{"rope_base": 10000.0, "attn_scale": 0.125, "bias": "none"}
Each number is 128 + 24 x the weight over its row's rms, rounded and kept within 0 to 255. Layers, rows and columns count from 0. Numbers have three digits each. The size before them is the row's rms in percent of the matrix's.

# layer 15 MLP gate, 192x64, rms 0.229, rows 83-154, columns 0-63
090:103127141139128140112133166121175137119104095125129109125070110121130077123133094151169115149148127111121138120175121141100075150146100135110157099117114145109114076136148090118123085152144140
102:174161130107126133144111110098163117141130093140111125115132115130069131115143119129178137074109149086129117104113169155140097119126135089159123165117151093143154086132160093133115115117144131
101:115135120140133116128143197134111142161136134125142156096104097136173077135173115120077156118152143136146130110156149111185117147139159117121097142157126128086138141136143083142111130134110112
097:169089159143127099130151123084140140098143182090130147144148108102101150117129107115158129120091159140170134126123157101127092135152108140159142095113178143125113136143078109154138140153129121
113:098117126131118133128160122101157146132094176101141138144068089118124136109147123141113109117146166103119128115089106168083133160104122133133180170153132114136124091154152119107136139161102153
096:106133086117115171146163152133125140119128111172103137101138095153117100129143109133145129102157121110125111103118134123167120153123097115113124121112097193079078103140089111132138140167142162
097:102113123111143120130146154100162166151132139106153127130114097117108082153120143121152176100112108148075141105129110110178115112124143128155186128131144155113094127123178121141157117125163161
105:138143127074140126141158136139102184151166088135123140126093124138136071138106109134103108142120136105131116147175126090149141103124102160117145121105090109092131159137127156113142124152082097
110:166117179144156090154149119093116132110130126141128158122134111157086156134084116099140126157104161125193143114116153155098122097144130158099127164114180152130117119108119138130134143149152117
094:087085141101122162141130156126085113126137105143157122151131080134155125143098118103124116167091079109117118145078128106097122171136155157121110124139116138133108101117150153102105100142164105
108:098086119128116124136146120112146121151089178110162158124142098166136146078109083125158131150113151086106123156158130148133124123127143125128158098115088115131106162137180158123130103141099103
099:115151137092152150093114109123134155141135130090121151147127161121125102167131146081104121119149115151143165152134130110145133154081107140128107187133203133104147079101145134142140129127117132
104:145106125150120158133150098101074124112161088158132158105115086090152152120147132098151108152124121067131095166155104130101075125133120161119122105116152147143099139123140121127123109136117155
093:130097140112099137086146140127125129118145098127105151144135077146101113151137128124124133106114139118173132184151143088147125118100103083127081174130093152114154181139142130144123111124166152
102:153176132133115171109129086090132113134120089119136142153140169106115155167139129140160112109128129108171120116120129134120109077104123115149142090160133075095122122155135103132094099118091146
101:106133127126145128165095140160180164121112155147142130104064103174086083126128103114127127149138168105154170130126151160165106132161134138119133132115130128092157139130140109118092146123115126
112:125063127143150110162132135154096126165082120101140138150101116134144137185132106097112134131131137087135128133119127105123114164169112145155131137179142100128115181121121113180115121123132146
091:089092137134104131158077154144151126161101124163104133168105176138125118101139121083169124114160134152141099149161136124108116115115145130120125154112094127096142123107124104168113087141165149
114:069121164115112137134147148115143184104129142153143187147157095131134116124129128134128174114127145134135144129092134158164122129134112118082138178167162119121163095141138111137139148142157102
098:142131144122145107142090099127188132088153152096120115102104157135132116113073140109168172100119129143129185151115127146105078137154126126143105135124163134098150109145113116142124164125134159
104:132172129138172135106110095136119127170085123183160124150136116114113101083161109097131126144190156134150125116137121127138130140130136100158086084145149100113130100125099124133140151127116163
104:096123131148142119189099117127144069120158129149098114136120133114121154135137101114120102137114136110107098174121180136126158151181129136090095097138134110126131129126134127125064101138154108
090:126092134155154132131109133156120139181116133136142106127142113094142133122098128100100161125078119114115167129130103141155064104139147143177136128135127088175103112081131101109168119130117133
096:157099165074121124123149139148158123123146141090145120162177102146143149159121099123138193133114146112122094106140123151120156107115105115128100122127155132119124101113170163134093135122180115
099:126132117125145132170147130110108158154135100155144108163202136117120145183145114109159138126099131147128155099155121127132111100128175125125131090123140116140132139103145136091093173103139079
095:161135119191175106095120085098128140124134081138137118091112142157140151103118129108150134135138146132140138106171131144105133132112149114124151164108178139108124136082155147118074130151104125
107:104115114113074131104139124110101131111131117078122149155130140114134082122119101105141089103118097104149090180145107144118154098105119166121085164118127152121131090086148089112131134127137148
093:129124147102093164103133098172134108124159120153145100092116163124121106133109161110156137169154109157123131152132132106142123127147147167094164142172124116177089106168161126116137164135143129
094:105113112127117125103161085092143140166086140085145144176171093133122147101146190169122125123156105094138110159148138133143146126132153132116142100132162124122138127134096133171141116139157131
103:087081121148146133163167139101125141123115124151145213114100130124112181158131159171120106128137106092121104126143128136141153145133116139139115126104120130121085119113116118115120084169143134
095:104155145121121163092118128122136130130130152091101155123113131141132099078101113131145158178103144107159167125151129134107132127153090187116165110094142122135100085139130110133132112116165171
117:124146117111140104124155111074087148176139141130097132111141135118106108111190127119122114082154139087189108124148118149109100119129099091126125119123110101155123116097135126117141119163095159
097:088105146169140152173144130088145097140139094119131094133142149132140100142141112054122117137138089141115144103130175128121125133137150136102159121123127127156163166132176117108109145095148146
115:135119122138101168127131156125112175143099122136135145148133118125123118074167137109145132163138169126133134169125124157108146136107090098109086160154162097123187150127147121156108086126148155
094:117118204153137137115154102134146158138101139083112127091135138093104125149123131133168136124141098145136112101113162110150145142161118082118180146165119133151141132178108100115117131107116142
095:106133183114135102159148130168121126143132147120113144122118130068128107136115139143160154097152131124143093182120143201134127129091115134086094152139130142117111169115138107124170124124130134
104:097127132085086149146134111114156161146135143106103140154144132127142110166193128105098103147087116113139116145151151098155110146128163125143102145170131108128142133091150088155149099098125154
101:141151162135132132142110077123119071137099149117123146139176128123089147121100160103110147108173137111155146141214116114109101152149141122082135132141126143151156126121141116133120116116115116
100:135102145112150122094169128112120139126175142109090122171148171113126132125092103125145148139102161113105130090188144141081137142115167129116173142140156128136122120103110137146117096135082144
105:127071126144118121116121107127140149090119133131118098151103100093141116101068132093122189113170159133087118111118127164114151125125108150114177155166102122138144111117146110103129152109128116
085:156093123131129080154143161158151117100143108115133145184164137146102139127139121111096122112119133082150111104129156097077127129154135097154156096117090124123157124087124138159105129092145120
098:109142141153104120163132163123146129119124103150139149104097130104131165119100080085122147113141152165120162133128135150152132079105164147103164104124150116120063113127078147126151116151144117
102:104137141149122159153167106136128128117114163139119136123154091179126142133161127113132110130128143138125150085114169134145092123142142135131165118081108109148138097145154104059144172131098168
089:129112119106154148164109148106132164136121115154134120144102143094129138134147082138102139101132123105126098094183121110116114115098135136114117123079103117072170182103130135129124168174146133
099:153148122126176141140172147063138136138096101144126101153153118163169113147131156132153099100159154106164103160105124114112112119133124122120116126121090101082119147102111144119107175125129108
106:136123127087116147142149087100108116126075150125128132192101147106121138063105128120076113119137148140127117109118129108126125169126118161111129125119175135087119101103124126137107162091108145
094:108143081140136090134155137140167130135125088114188082118110091155119158121110118096134150146099123142108107114073117151091115157179105139123160160124146139107122119133152128140111109114149129
108:122132116099146165140150120125126113115097150116129147110161129146127150106150173140147140106193080106101113145130112111149118139173102128121180117126129121119148164145099101170122100084105097
103:116118127121121092161119171133122143098110135134167137108128140139085114099129098117156136134086104117107064129126160157117141165113149153090110126138132128072153153112151140132134101083095149
099:150123144148113130126147132137165135143144114169134154114083112126100127117131114123122112121160167144093135109151142120149088082157124191125139152093113150129143144188159126093121084096125112
105:137102160100135131139113154085086152081113136119161167136133149140070142091122124091163112184137119082127107109130125159120143149112107138149131121115125141113161161131122109174126102120138139
086:067121155141152121121155112137093105092126109137152083096100134131153091131146121163126130124132156091140088110095133115099129108128091138082124151147132141089098104150130111158125176114135140
102:120116112147123125145114130104099135133116059115131133123132150125142146174146096144142119092127145169141130089150184119134141121193113133096132105123129057136093123149124103126144113128144102
100:158111140144115134142141109155136105084155121125109119105090134138126158137105136124110151119135128104177130113099194136147113136170100104089123122107140138097141148179195134122120113104149102
099:126096156164143109120137110124139128118158140139115134174150112102137167075144155121120139130146145132080138148067143142133142151158105175196142143113145092139093130149136133136143123137099121
098:127104125126144113160100111122156140140109112165101131160136139145136112126169148092112162125139110092176094152135169148151114115124112109167128125165147161167174118148103116116085101099159136
094:084141118161113081158097152083152169121116094155134161146122102156115113109126079091146155109156148122125125137153121151136116150161164126113122130168166120117115167113134114163114135106114111
100:093136168140110133130136124130095083128112110163129139062144101133114121148135121123158120162146151120146086145096100163136130140115161136121125124181143105099110122107139135095137102189113095
106:126071140140163161182133129122117145177119136107147092140132124116138125098084155139123129125083134142128141124125153159092129139157096131127149132138156102118139056123131136163165155119138105
102:153157158088095088143150130074141112122122136124150117123149082117120158141148099089104121112114133129118098099111134136099127090117121117143139128092101085142117163143162159094147157121166098
102:086122154124144101171152132110110157142142113132187144133123098122135121134123126096152101161123144084089156152114125122138205158133121118160147141108125123124163119130164119173096134120135132
095:103110153157121123101068117136098121106151146117142141135121130113160104161055148111105185139119142148156119150137139128121115152108095120166173112180129128113158114119129125147114141150119150
098:142143102137109084128131081132153110134138087165147134092113108163122083093132131138106092126100151136161107129106132140165100139120150169134131116106106119100106129127159134146111102134066089
092:142132111138159133111149100147112169094160126120106142124120095108191120123094149098126135149085122145157114156111180146104151111157151144094136115131110184095144143147160120111118132101135108
095:093152114096126124149144140117118170148180151121103137178092117091132108149076108154186150136133150118130140148132128174154148115106146133100156091135140105112111138130132158147140140130112164
103:145098124126103105101153109092109161045163168112128120120119129120084120136114156108129099110153117131121111151100071148102102125141096150150108124132132089145153124128154135124107163144122129
110:157082153110113178144136085098109136131114121181155146103112127120152085113137117136136100133128084107174140120151149106105091139143148126089112104161103096157101156126115158135117130136112121
102:120120133162098116181150104152102139144109133137127105126118123145110083142128127140131114123137082084134165167136117123075170142127112154136123156085188122152102172147137106151106127120133135
091:141110133106169130121117132159166157145101118146143090141162116094108114109139121145130163117135095167105136170168087112120106112178185117117136112111131117131161148112074106145129131143142117
108:102122153107176155201143151153146119134133073119108115109133108098146103132137120125180129126131106114141113122160131125162155150139135085139155116096147127129117170091130136107104118118088153
113:118061160135115134144107117162102134085072106133137119100135127098157140130125138119115120120192139158122153092155163117119142121118106126112145153124131104100146146133123154154071118107107150
098:098154111134093144128148142083111126123115125128119189137092108134121159146123135127130055118121153125129103114094167139118130146144147152157112139061156132129141124146156085153154124135137157
# layer 15 MLP up, 192x64, rms 0.233, rows 83-153, columns 0-63
101:189098139152115106135152138172135129128123135128098144138137127118142122107155129154108114139169113131147086131163144094198104101152103089161102098123156107120130129109141110103117159144138092
096:102140124074113139118061134121130065117098139128110145130097131168141118103143131099125111088163132114123132157123130141124159150150183124128123145138118129173120106126081153147125107125113092
096:144065104139110123164117145163141132124132113099143124116091097083139117161131129111113151113110108184157107096105137121160149155123122117101106132120116099118147132142151103110097074127079127
107:094097132124120171076147109139119125116129163104190167103145085120129111123127159102126139132094136121105159101145146083122126122132123135129120124159123152171102155145132118105109119067113115
102:118121119157075092114157093130127109140140160120123143141126157118169074119101146129103150117148143122099087145140141162146134106098136122124156095141179102132096136119130164107144082126149091
076:121075119103110087068140090117115114113118138145147124128122147121122120092128152132118096123176150168096147136154165089154118131089114132150128105114084141134115132179161128115139152140109107
097:127170158117127117098137116136112137123165136134122104150148160119170123143098134154137125097100138108102101088134123158099146121140128115105133108148121077103161167127132122125138121220129162
109:143127142121159093152137173150101125084160139113133136123113107128139142115126101120115138132103159100095121135098142135133184156109107212139161131114134144108122114159154145155161129108110093
115:123086096129130095113146119095108115137178165116147122160131084131143122147125118113137137179133131152189122163112130146095162180143108129098145095169114142129124157109150157121115127135150121
095:131122094172139134149140118157165116143169161132130144157137141077114126093127145162136123179148117111106151175157141136115114162107145126158143135134088162102154092130153083129100104118126128
100:107142158146151139095102115147105092133149117127079122163131113105146100139075138145111145075121148133153149080103133139106133135145120108091098158115136152173103083103100102121112137149126131
086:134117118124125183109163097113170126101132164133150110127076152174113101146131089080140126121148073151142149122152138140132157136131158150126137142099147146136177112139129160143095131125105115
100:129111108131126129154164116164145148128179102138118091135148086115147102117169125160170153137168122086117121121143120126137090109140115124108142146146106070155148122160125122122090117075153115
095:151106120124124113108138151112148146155133131138175129139106115170143155130162081127157096163104119162145147141158172112122125145152123072123106163144126188131136171148141121114115152101096122
090:138148146145157095133117128126150135103167084142163110120111145125137121108125116118164075134134113111153130123146152111122133152134157134160110165110100160120140134166178153139143182141061148
092:162144103123146108133131157098096154138182098095105112159148139132122106144133128156135103129088084142125108160094140132143152145153110114108162151105130112119099136167130147136170096170106090
117:154113159181145131123117143150110141113125103073138184150116161154149109096144114162132115094111142083137150126159116141099102103131138119129124088128158107141131172111125109148136142126080097
089:138131159131109149139111137151128129152116109139131141153113148125145136135139123150113115088146150118090141148146176133140101126085112087100117146149108093124110121100090134207111079074130140
120:140146136124103110108129108115074133114098106185091112145156110138105131080104171134139155110149116134120115163119111087132129102166177140087140116140113099116146126132128141167155120105141092
092:115115109157173112136115122125155115134168119117082099113154113135097134083125139127122115136131162135116109190091112073147141103118104109145112170136100124119141145082105120122079122115152146
087:133118119123152123161144146137107110147081112140127123066089148145121107122114140159132099151124123098141077183165143108105148127145137124190155142147128160132109139126123149124090157124098157
097:160161131104135107113127113130123133083170131139091088118162146154134134109085145098108145079132147124132103152155149079112111119107098131147098136102101198154128128124151132106127132150139146
090:120107122129102129125131111082134128157113118073114133108182104135132135135086131148111156163114104135138139122120108147117131128178109080096108120100078154085109126131133133126183126172142141
099:119142120136152123150109155158174151150135083147145122108138151109117115164142137151132153105170119115146120111161096112129116138107149149101128123128092100089157120111179160175165149111177133
088:090161078121086127121123140140129147159131128157142088149133081161113117132138133120128143120138153116199097144141137128141172093132134136142095127112107150118128111076144144127109189133123128
098:125119119162136136131171110151158100064141087120146114139064134090138151165116144133133118148121108095150155128116153126141180133137111113093077140146100092134150144134135120100105128130140122
100:136128113110137118123133121156128159137114142103150117142122129131171132176102137102117154145110108150058123120142187111147133137147104074133132106126113080134083175106166136147123154134129101
096:161097137110094079134161120137143132116103169077133122117076167126107122107139104138159066149137111109137135127138129131114140173158129141087140088146098122110079147133124132148118121130119115
102:184148154125132149152130091130179118122113149106130134079134159124118152180130131135116133132136127111164104144144181090091141093118162101116144120142139144138108159097088136142134134152104095
103:115103173150182084105137127156127145158136121122113150135113082139127108111106146169167123106111090133123095071192140103116137139122137172106116111117136132120130145142137103120114117158108147
092:152108139126119172124147084105095122130144182113093128095132104110123130120135103130158116149112186118151107103091146120079124115150118140094082126085143115135111093128100134155118091131117115
095:089150138148141109124156120075131125122165103120142111117117146129096091122148175112135103115174128146141146125090123076118091149107086091143101166117105150148112132153123151133125174152123121
097:120111143129133170145127138112148126108081154139117101188088120169149120124168128093085096110151152108103129143168115157135129130071119137110121127115103100165154131114092143115115155129136148
102:133135146107145110159115149109144139148134176132145126111094141172112132102114118109153120127155108110121152137114076167112150168134123145151149142164121145109145149183124151114089158163188139
099:088115122117113139138104151132122143099146170114155114160135079107080184150106154111156140143147125159137117127146117143097131093103134155134129139144155181096142132087119127101087123116166120
105:093177097157123158112088130148125103105124101153147124138127110122126160144137120089103113103160125086146117158093134145146121125110110144139125134117092183091090105144143156130067124147132119
099:133075123191153109142139136129139127163191099100151099101097141122124126087096134140131119141114099152101137125130136131069128157147132118119130125125157096136112128113176116158162121123155132
104:131120169144147118121102135081124136130158161152102160144114135147163116099130133150136093125142157105109157142086109115126116121110095122140099097158196142114136102128164126177158162137114104
094:125125119114092117143158135114153130162165154124153131129107150123097170121119150156139124140090098121168146160156168110064106132091099105150146086154146128123119151148146109140152157133088125
107:082135120126130089115119096137090148139138127112155153128096163146133124121176122186095107141131145146172109151165101092128144099177166096141115126148147146145131151140161097136113144125136140
092:121138177112167145107109156126151134152138148105085095135153096152133088124110160151105145072139089107140145155108103145108120110127149128108148142146089107094134128150133177119125117095163114
092:102122121098108139145111154142084076146151113137115121103164128162139140152190148137132142154156087106136127166114094129139120106120172143091116166102133145116179146114134142108106118136147107
105:143140127154147114129118150121093118127150129148126106113124099129137158117149134157134154143110172120117102136102125187113145156115150173072085118116128081086156098107143153152149168158118107
096:161119110166144175162117131118111111099106157090127123163142154106136145117120126092126161115138065118127143139116123144118091107092100109150146133056148172109150151126142128131130127135152112
114:136133145161073145130100102122144130098121157113125148160115114129140094120119163147185156191148172132114120143132149144125192126155124163111140139141153139137142118138158160134170136119135131
107:136169125139127132103110124078127151146140091159108123170163098147151112137117133142141118111181126130092127121148146100102095086094151138105125157141144136204118138130099149129154137111101126
097:094130130172111124124136143128124096141100131121137099110123133125129133128098139149114141115149129121103142125141072089173090147128160140130152145065069132146135097203122128149126126107109121
098:165132149115102179156113142138110109115133151137115124117173158129111162108116156099124141110130104127108112158142170125094056119080156127168139094119114145142142112124112128159104155155107135
093:136138108100133130103104148129145126161144111137106098175098104098135125159122118093068182106144102130150096185152142110153161127112119123125125097086133157106118152147134103146146142151129149
090:112116131157151142162138150129151150107154116104148102126110148130121145139110146077113091144126140112169093119131112130168166123138112117118132148156158097127119149098165154126183062139166112
104:158102132073108161154115127084105125124116149162066118129083139121124135109123144132141171156142135059141139151130100107098130116131116157134129090142092134107099130121118116094151136145131145
114:157126142119135128111125093128125132100125101130139095146126102178127112142131159154140156183079162177152146161142111159160127149187094104130111103148134120122117090122139120138104136121087125
088:113135140129147119117149133147105103133163113157096122135090114112160086148175086114136129114125161115127127100163178112123120110169104152116101104158098153147100177145094094115141121102106113
102:126124132093080137122090203127116153115151173136114166171155153142123145093144145143151084128162081165109101148142112141129150149143117167121148126101119148110140115125113145121127139127128135
088:129168138117086121125096082093125138156145138137115144151122126089164103135130137121100141128148161111151113140184093067114132135115094122128191152114116117121139080127159104126123114124127145
101:167114119131129125160102168103116118140097115149134129157162112124149178115153141159134197132129138149151143114131113085128106089128141142116127148115135137092194159103118130158134122100116093
109:163124106189119168125106142126116159098144107103137161154134130157089104117109112116125142158151133146119183176125109172130131120122101104128120120167138105151119133092160140146093134111088123
084:126135113117118105146173096134102094116104145156129102119094094172134196115092149112126142124121110145157121135154108133115131109129093117114184106141114173117129131138115135148074106137150092
101:111081157093136103120151131132124105172137139100103089147154097139081136160100136146123120096140111139162119113153146146076103142117114163104142115118099128150140136082130174138116122124170146
085:101134103153136097134157110130143135065108139112137131117137108176131118101162181131133145094103128090100157143184162147111122143129135128131124102151152134172102114133107119120176146107127102
104:129120092111164124095115127080107087135125143113145141108124104139103118176097142159145100171142118108120163134137167140128158121144114082134117141099137155176100117108135116140105101164101169
096:109101111129126164099159145110090116147143096147146137116127159115136129131098146117100115084131110125104161101099146152143141139079104094137082092152135135130052150154147145146146128152131142
091:123137098132154092067153143161138180143162120127157130117122103146096121117088138131133094140119088142093139145146141126084130168151121138086125143117109146125140148081133180117134155144117127
077:116123139150108163094184112133129116099129100149131126099103095136146161082110137102173139120113130109129077133140138135135194154130107122144127122138121137119174169137132149159165099098112125
095:142131118171124142107125124105178068099131135099102132125160134131126128174104111121163145112163166120141121142113123129130143092136139165116085091113139131106119084151069152130112144105143153
093:107169129153128172129123140121114122116137103149177110141097098157166127144127172136098126150139151083144107097125129107180133130112139159109065147104094143121124143108128172153112111111128141
113:136156132115097105161149098169130140113184114138123136117104086116137073171103148149145115152134139116161134148152100118126096120138099131115173173170109156105137126155119134143112093128135104
098:104135128147125097163121156111150157109143066132155094148122104131106146168103151127146140116141103108120137119159120115146123179136135179158126102134074162114128147166147141083107121149140132
091:104113155124144121138130134151134145166149123137126100074073139133158121158162168072108135117113136070157118127138089151143152123130091120110130113164121116140094097115154134156132159158129122
113:158132108155164188125147144126145113177105118120106124166150105117169132098117137130173127122146099131124136123138134138119131159157120098161083106124119150091126139089155141155123187118113156
107:119144121109105113113104094109147150096131121109124158098129167166117140116146123143095123139141126137160090113158088080144175054119137099120130092101110143145159104127152118122101145101135118
# layer 15 MLP down (transposed), 192x64, rms 0.221, rows 83-153, columns 0-63
100:175120141168139115097149134153126136101137134130125147122126153100136111113148108108144117131088138109149063112143105140139070102149125145142099076132148116153146143158144137172084125121166102
103:159142131153121151106124094119115104105136128100140122117123118110130159177109077168119142119063138092166143104126127104140080192105116087113114143136138109137130116142144119121123101118165128
089:121099144192107144112107119146160144122136106110136116139109159139092175075119132147109109114081115134120111129090114181111110134132150098097114129107132116182160120139114118144115115137170115
099:075127133118140106102177086143121136115129145106120131137102100104100147143139145103205174143099160167153159129184117118136146142106110140132131149094129130128132119132107141152117141133110096
103:145129121063137103111101139116170171187158110117137154142112140131172108126109142138158164152113142146115112149148164142154157100106142138120174142118166124136116113139122152128110148123156166
087:168145144126122100172131166157120123148113116171128105083145152167107118113127140127111160104136119104117125131109119157115144101118136130089103138180155138101115157080057148120119118143130141
097:136138090120138170143090102107119116152111108135079121094134172133132160106148143106131146099130126141144078069131131159145151130144130081108111096138161123104184142107135121119106152116131122
104:144131162145134116130064101107128108106085139109119103120102141128100145099165103119121150116122095139118148124120127149101089140132121063096116114080149126148126099119137098146098133116169170
115:141121137139118151117084090138130109135135151146150124121133102081064171130166133162117149107133110128186126145135139150141104132132145123142164088131129145142088104174167137121101108099141108
099:123131125097130178122159121158108138177139131119085070103138120094123173159132133096129125108133108139075101150111159129158112112106128149117099140148121139157134168163142121130148125170153132
101:115114123097120105097123105093141147144167128104154100143183097079143125135142134127187157125117114113152103073140143106122139116109105136128128118150115174100123128165105140102117140078127107
094:147115111176114122095092123175131120121106168133169134145171146157119142138154089102162134127133108126137131104128126160139148141137160099160145111117130140188111107123145129121088114103149075
092:103101146146140173097128169112149150128113137097129126122083129144136159157108127084103067121120120122140104153123127094078141116134089128155127146149122100126119145089135173162157135158122107
091:140121140152149112140131126115155114083105135099114086131092145102160160143170141159130126122130107106098122168130114148155141123122119159144100111141093097122065070083110122146120108122121100
104:125151142080128127162175135162090114161137094130120157096147159193127088145113140085116068176158127126123130094112131136126123100130160132113153113124138126124142131135097125114142128147132130
087:103117128050165148098090130112123144156135145135095141157163125104130140135137123068119127108110112106150111144132151133109129102162151140135124145107128151144102181108100145114096106092115157
099:128154135073125157115118125093125106165138151177132115111130092138118105149099143126145138167126110129118091134161131107125150147108141124104138124074124122079168094195149133107143128137151137
095:139141130130140103133115136112160089115083183091151130133068101136077143147135158145097135131095120140127165142128088136120140159132119096136172128098131164140140102114151108110135089133135102
126:133117112141093149145140120105158163139124107127136152118092119158142125110141116104130105109142096139117100129116131127090121158109117126100137093102161102065183096182165105113145104150115164
105:118137123108084123135139128119079162156141144172110128131205111138126105130132111102096138119109141127131112144130091133110146119136177136173104080122118080103139124117125098149089106131127149
097:127131122132122141107146157130105180133115082144099137084141136146113127126099140114152113149138140101157114111149179130100116095198117096154103106131113112123157118153163112137161140115075132
100:131086141131164140123156123171099121093122158121128132102114086123152067141096129147145150114128108129145126137152093105159118124132101150159105110144099112126110141128130185145096090170093122
089:095108094177109144122103136115150148120156112089124118139194138149115142098113098122109154128142147126115107146140090138107117139142131143142106077120090144129082150118105131119088147078159134
100:151175150131158125100116142169173109156122117149144098147189100130114115160147139151114159116109116122113118121138074102124161111114137126130125174113131145098185135148130171137115125109143121
089:154115153145153110097119132141148119122126119090135114129079142144083112115114143146121147184182142111150111150098132130117095151088098105116144114141117118170112125163103120134121084098153081
104:109132114067086100151139173179106134130120155135144165152112140090117096165125146131114134147144102163136098165098128136132112129128123144151107086144103109121079122150106127164137128101114141
093:134106122155129105118126119108153127086145139137090120120106121122139121117102170156098151126133141123126130093103118093105044188145114102146154109144157088150131139152144122135131170153127100
093:104141087140151090138124147110172121110093126114118129184146109091168130107148129145124118095121126132128135084145128135133142136141123090131123144110130106124138162073110173186135144080117107
104:137144150166074132131158125092143105102135144184119126122201148131131127163126129123144128113082128171151129126139124149105182117144146100147095140138111120132105119093138158145109141129123091
112:114076125094142142145143131127134153117113133144134199115137123129112165182123131182098104142148101116111122147131159151125163123139131100087080151129099140124100149120093133111135104149158139
088:151084144112113101147086127117137119138137204095175104118108106128141168094143100113133089119134153118180148169107144121133118114157176135121097122092131124131129150126127122119135102116114137
090:078141150150161163127112141117098137120109150160120126130109125114124134202106146122095080100122115176130147079103177079133114126137127143136097144106130119113118120117159131121120134130168124
099:147119119191132127148102105159149125117091121129169143123113094092116140113083103180136141134089113152140146071120122075150134143142141106137131138117123134124121120168141134117082171129128120
100:152068152108113144138128120147114151108088110111138130176104161172152153129135121136125132177140149076163134126138095131137146173098115144127145149104082138122136149122108131108078152128140119
091:117145119146112118121127099103160128093101146175143153089126133169095146145111134063159139128100135128128109120116118138129130121120134091161089158127151096166174119116170148146093130136140090
102:108177106166140141072115114124127107130142135092153108116176112166123154144083124102126107156129116137142150106132127108131125170141112136133148113097040116132127109152147124119120150137109114
099:103130155167107161173149110141109155167145121148065153132161143145146150133125089101146111116136158164116165123124122147134139093140109114123165091157155107152136140112169153141111119140101119
100:138102122150100138153173148117159163109142109115110102128061121144142081101131125160149089148111101151119106091099158099092099137093128115140101102116138089097144131117119141135122140120126162
100:105125171086105104130118119202146170149146182121136118126110126110127114139133095117126080135080121117121133132107165103137107106114093139153140137134104102144119131088133096098139140147117158
101:137121099141163151119121113115123109132161137161160118146110140106090112093084118098102130102087148147099132126162126136101137183126092106161131128098151152145153096133174107099115159115142160
100:136122132131145139135144158205126131123128124119139138152205091143107113120172112117128156147152131124159138138122130119096095137101149091124101112135116121143121138097094162129083134091166127
092:131107150155167132125147115155123135105100146127131104126107145112103133078136132132125099140127133134135144101109098150132121197128080132198109128120099114161111142106171090184129121128120125
100:182180076111149146091128090117161159107092172101107099119141128097153107125097106126116172109109103121119098132113129135137112108111137138119104130130160114098132097117141162141132168116136126
091:147116135113108119079140091137117082126175144142128121142121116143152109117133121133137164179102162105099110115099143104120128131117131141128190141128113103127106118098127158174197101140124130
102:152101129103122115130159128132147112074104182141095147118125107108123168102136126151137142110115139103120068156108113154175134156156177126143126111110160160125130153112144133168121101149103145
115:131139123176111095151081111162139123093105109136103152143121126115138101124121124132104099137153126103141135148132080159135126153148112086110092130134113128151128176138148076102141073090100115
092:138176096161136108166123106169154138087151122140128089147130085114187133138156151091151104138092146127106125120119162156119148105170129143102104134144145149097148112114107124126112143146107100
099:105132110051094128135134163117142113123100172161197137164125111141122121122151124128117101112134104182154143186148134118135125151124121126101108135124104139094095157124128142127135137124108116
097:095125096103099110175123119137122082144125126177114107122143081087151099147163136147154151103165129141115139137117145093153129109143135116095176171127140134103106107113142157105127152145104106
096:133160117100186074110123135159132139093126138144115128130155113127139139131122144141123136129097104158104127173117121139120175174114126110156118128157109144126103148127104140161105203152105158
104:156113117130132081130119139123125128148132141151190121110136103133180128149143088109144122107122110171152166158146145128151084153174158142129112152133135125117116153130118153193158101145125110
108:133148163078111109113116082149104100087144135110141125101118114141147095146186098130095125144124139145149106125140129110132172140163145111137139084097121117127120090100181127153112103112100134
084:118114158130128189124114109123184108126119133065141108122107137189127120098138132129130163137097125115085132144093140134146156109129113114113144177104111123065148133141154136125102129137138139
100:095119112163171084129133086114182115165138087141139116081126112109121107144143084129114156129096178131125148115123123116106115086131124078134126150129154117116130129083146154139151107129125108
098:114121122142126095077115133109181102147124138140106110147105116144113184106149159115115136116144153121098152181134171166092114148158093134157122129138085135133091138114152102139148124098119113
101:146141138045147127120131148114110114105101169123124095094122133122113163160094133131133140104102094171152090138096080105111127110114146133100138157123136141105152130146120152152143142170139108
111:148122172104142170102135098164132090119146205104154121106134137126126131127112154149097131164121126114146102100104141094142128154094114107132137143088074116099149096150095134120120129133138135
093:131086126216132133121112160135176145156099101138158123143151143127125103102137161160134170140151111130116131102092135146139126128118130153129116158146109160156131115146143123096174146107094131
099:115091126150150108178134149153187125092109175136129106146151107164169132166131131139159133124157137135126113123131130116114114075135095102112142164137150146141133158106116126162129137160164094
095:128121168151120138148118102115125123157108177123149139114171064141142134113164098085097098124151098110113163122100109148125114149154162128153140133106131143138058156146129134145147138129135105
098:147128138121077124122134140133120096127132106138176111079103119148127134137170174125068098133096105117127168164134104119105157153120113110133112164134149122099105134138130130161188106136143109
099:116094096107113111166125149124176175149127100128148153115088143124114128127155141158146106117166143104121154129105089142184164140123154089117106086134151110135093144124138108105130100104107109
095:156132168121157171109159159120113124134147134123101118152143137123152147134137138106131110179075159075132091113157133166138154130167124149159099100106155117149114158123107112105103134103145157
086:120148159129126098129104137108155083152122181120152076100109148122091160148168141153118145113129117157125147096154096094130105144117102141158145143114130087127094106108119156141141088152128158
099:155111138160153152118155124123143075074137173095123100138104137100142127102128165136141154160179151143131092155096160130123131152120106092110111121127121141093131100172109098127134127105138111
095:125143132126096126124143134143106130153109106152155145137195152114171142155139076143142082132135139140153160146132132127129189085105142117079145133144126157141116124107144109141171086113142135
102:117129084112127134084140185137133167130120092100134127122135120148139125147143129128123116093152144136101108105105161134156175115134156147171144141194118134121126158071136154097102151134130141
097:132142109123163116100129142149169111090170131143135124173098118078126143155125120106089095118123137134106115113092139168173072162128145108127151150124094112106141121075136121122152141139126114
098:172096162154137121088154123147106128140142101136120112065127132132106134157139164113182129155130137102143101086152130103112146130106100132119115143121111085154117075151133136158165123126156143
114:139134089116102150111155118156112145134148137133092110151137108133106097085140169164131154155139130158111095145144111122073099099108095134127110156119111130106155116151155141193172132143113120
117:126156124135173124099131131108146107156179166138116094134108125137121117110107107157110135116042164113101133122155137121119141128148126106173142121098155129152140141130167094130151164101107144